python train.py --n_head=12 --rope_base=656.0 --init_mimetic=0.5 --beta2=0.99 --final_lr_fraction=0.0
Each number is 128 + 24 x the weight over its row's rms, rounded and kept within 0 to 255. Layers, rows and columns count from 0. Numbers have three digits each. The size before them is the row's rms in percent of the matrix's.

# down: layer 4 MLP down (transposed), 2304x768, rms 0.0278, rows 1107-1132, columns 288-335
# up: layer 4 MLP up, 2304x768, rms 0.0384, rows 1108-1133, columns 288-335
down1107 092:134143061121139134154131129153168138142150110183141108125128122159142124132134164093111120107098134080142125110091148134134184099159141113130107
up1108 098:094155115123129158070109178143113113130114115119134078148150135110161149112144157152091100124120140110112121097140088141082109119106146157079144
down1108 095:094088124093152134107130096147084146157107108101123134155141151125085130179126129159135139116127143135128128139124145105130075133125108132132113
up1109 096:129140096122094139114114068133098142131136123132057153125142102140105107171104139108143120114106129127135087102155101151110138097103149120117131
down1109 096:093131166147134084168150130084122160099080126133132140148145115131116089112098174075159158157121164125115150170105154135134093149139114123122148
up1110 096:124144130143113114140090182144148140159142124153174126147083137150102168169118142110164124097130129139140129142132136160132139153164131153154155
down1110 099:144104136127127145147145119128148103161135127126116161108108130106144106113125121120141118123147138147123118115132162138107114145172136176131100
up1111 102:137124098145089149058119146169104145144118178161122151109124150124145134123128084132135149130126174120162146160096084156119102108133071145142177
down1111 101:153176105156119158112075140116124105108121142149120152103125084136113132096114119128135140147140192137126098106152119141145105096133132104124095
up1112 114:101127119140143140097115110193105151129110110163129158139175154151129092154165140123156114151119120123122117168148068149132104121115122107152106
down1112 111:157119119139127110097117160116119138180110143150120132092147164158146125102153102096156154146173129150091155131123127135152120121083139160155100
up1113 102:105151095120119126115143076125123163138159134082119138109138110140139116108153131099119124116142131143117143126156103176112102163144143127099131
down1113 103:178162101131137122108127187154091155128131111112121112129201133103141151181115155104109134102139142075131117107108131153102148128126142110130129
up1114 100:138118123137064160111092138163080104128138131132121114136103112126136093124116159141132122136122128108133110137124112114117163153092132160110153
down1114 101:103164175115125098087112123138155138160109144137166107120133138109137143102134114122093152120120160145136115092102110100157153142130126125136133
up1115 105:164113133141130109116145125163163118162097124103101127112117112161119107100139115172126109105155170144144123156127136150101113122131131167166161
down1115 106:136114100191113124146131102140113095113156100144141126097083171145088126164089127178120117140135119130083177148135125145165122148110169104150108
up1116 105:146152096098134152132116125135112103142161089110149133140098149121098059175158137159092128123112122176091154117114139145157141119145108134123098
down1116 105:145162123107148103119116150147107098139125153131120094113116190086118082153100102117122140187108105126123156147146092160100149145138152126116091
up1117 097:174139127111111129141102163150143135117140132183145144124062083122113140176144174113175154139151157139159149119134134137102126114140101078122102
down1117 099:136137115122146111132158125125131119137080157104155088114122134119129152150140165153138139129130114079122131096107090156143126164159103104137107
up1118 097:137108118143111135131101149122165149108116142136154114169136129146153139104127122139119153147143092150108157177105125114121125098104115135131177
down1118 097:137121145134139125141166112126120164090132137160086118165066126106132129104111152123147149135129113105134127101124149082105136086122176168115128
up1119 100:131114122088096135090155105120099089097133139105108121176100120184111132142092161116150114130118126163119130103102123149143137125132094140118103
down1119 098:124166107134137111128111132080148135149113129139129145113137140083114133133139137140089128113089135093113138093094108152091148163108144126127159
up1120 109:113084096119105164119102133125133135108145121167098150131145159165146110174143158146161081114157157171150151143085100153115099165128165128132123
down1120 109:143163126125147146118134127095124165136105073138165121128149140147100172114159137106131101116129120107135166131106145154129118127096159105076115
up1121 090:156100137133135145106187113140106122110141126119175154132104166104097144094163116108143136114106140123131133188104133129100127110094069133094146
down1121 089:143122148143183117123102082124139115111091134114169115131120122123117145116127154125133098167102097117126153140122200139141140090129132096165142
up1122 105:104098148124123120124084189140101135117161117162156120165173138155116110100116161153185144120145137148103130093125133138103141128102139177146115
down1122 105:121142133150160101125130124143117151132146145137170120137111123156111111109094143116128090164084090123113129135109186191117151124101123163118120
up1123 108:107083126098106104117095145154105171149139124152094111148088158160150105133126150128076135090146118126106146179127113121154114161175109158123135
down1123 106:118124163148122153129109077167102123110123139151084094101104157112166118146128092168136122127119201097108139090118143138105137114127104177115094
up1124 079:100105102133150154083144108173119136096118116155114180089150107175167104156139132038131153117139165151170114132113144104160141136114097126170134
down1124 080:141145109188097139088118110154113144160116101116090106116126149136132128172113129140134127130128088141117168131142108143072146125150157155107131
up1125 089:085135107143141153114120114205118077145150129177122094103158124121132107122136174121148150125106125124151079117152169151109112125137149142116136
down1125 092:121137076119098131108141161139150150118138150108154161102133116139130133142096125112111108122141156180109112132135117166103135142158107132159147
up1126 101:118139070074142140139129095114117163140155072121153111120149131186084066148113128153098112122093072141145137099131159156128121185139096114112135
down1126 101:138126124171130148143141159104167148169129121169129102112102136130096140164117144183118136145142138140114146136113114103098135135085141095086181
up1127 092:132142126131132152140106103152096118142129137123141086109142153112101132128110152127119155108133104093165134120115143120142120117082115050163138
down1127 092:134135172127135125101106128113113116084164078134123135134118143108146135164141127118144145125119120104113129127139120158108139137129095094126148
up1128 096:117126075193147109118128142140148136091129111166161135150083105166106117111125134103075141132127141130133156155116096171123112147123136138132131
down1128 099:146153123097116126082138097131126167146139130142152120153123146168104124100149165116151145136139129118151148133148130118137098141130141138121109
up1129 099:114136101159118086147113099137137168092188114153120105146154154131101193092153153132118135106170161113128134085137098132108110124083148146136126
down1129 100:135101167127127121136131167180119113145129117135132150106157143093143137089140140094127128135143076122087121139147120130151130132111111134170150
up1130 099:116151120140065153138084080118098145135125098132125162140143108144154151140130087105141124116163153148134094128183110139129136115124082118121147
down1130 098:140141127145166115108147125092103161136128175144145128098125085123096168120116114133112121154088166157132099123135101095131104126133092074134133
up1131 090:112146097110085115147165084106154132072149086148092150171146107113120130119131088063175153114110090122122120095090131092159115131121127156141081
down1131 092:152121124144123131059155181131134142133139144150145124067134138152136095176104160109142118089144147102143158139154137124131123121113128155111146
up1132 104:139152094099137126126075147171112136109132148160164147103130084131153069109097146122158096071119126155154124143118058112126118150139152108091138
down1132 104:109124112152130151128120105130083153108119130110141116134098117126140147110142150162135163139105067121113124166131106123110135124135075144103139
up1133 114:167125132106071098134128117119078133120149156116122097151143146189090141091129111160173102148140157151113141114173138145110099164117140158146160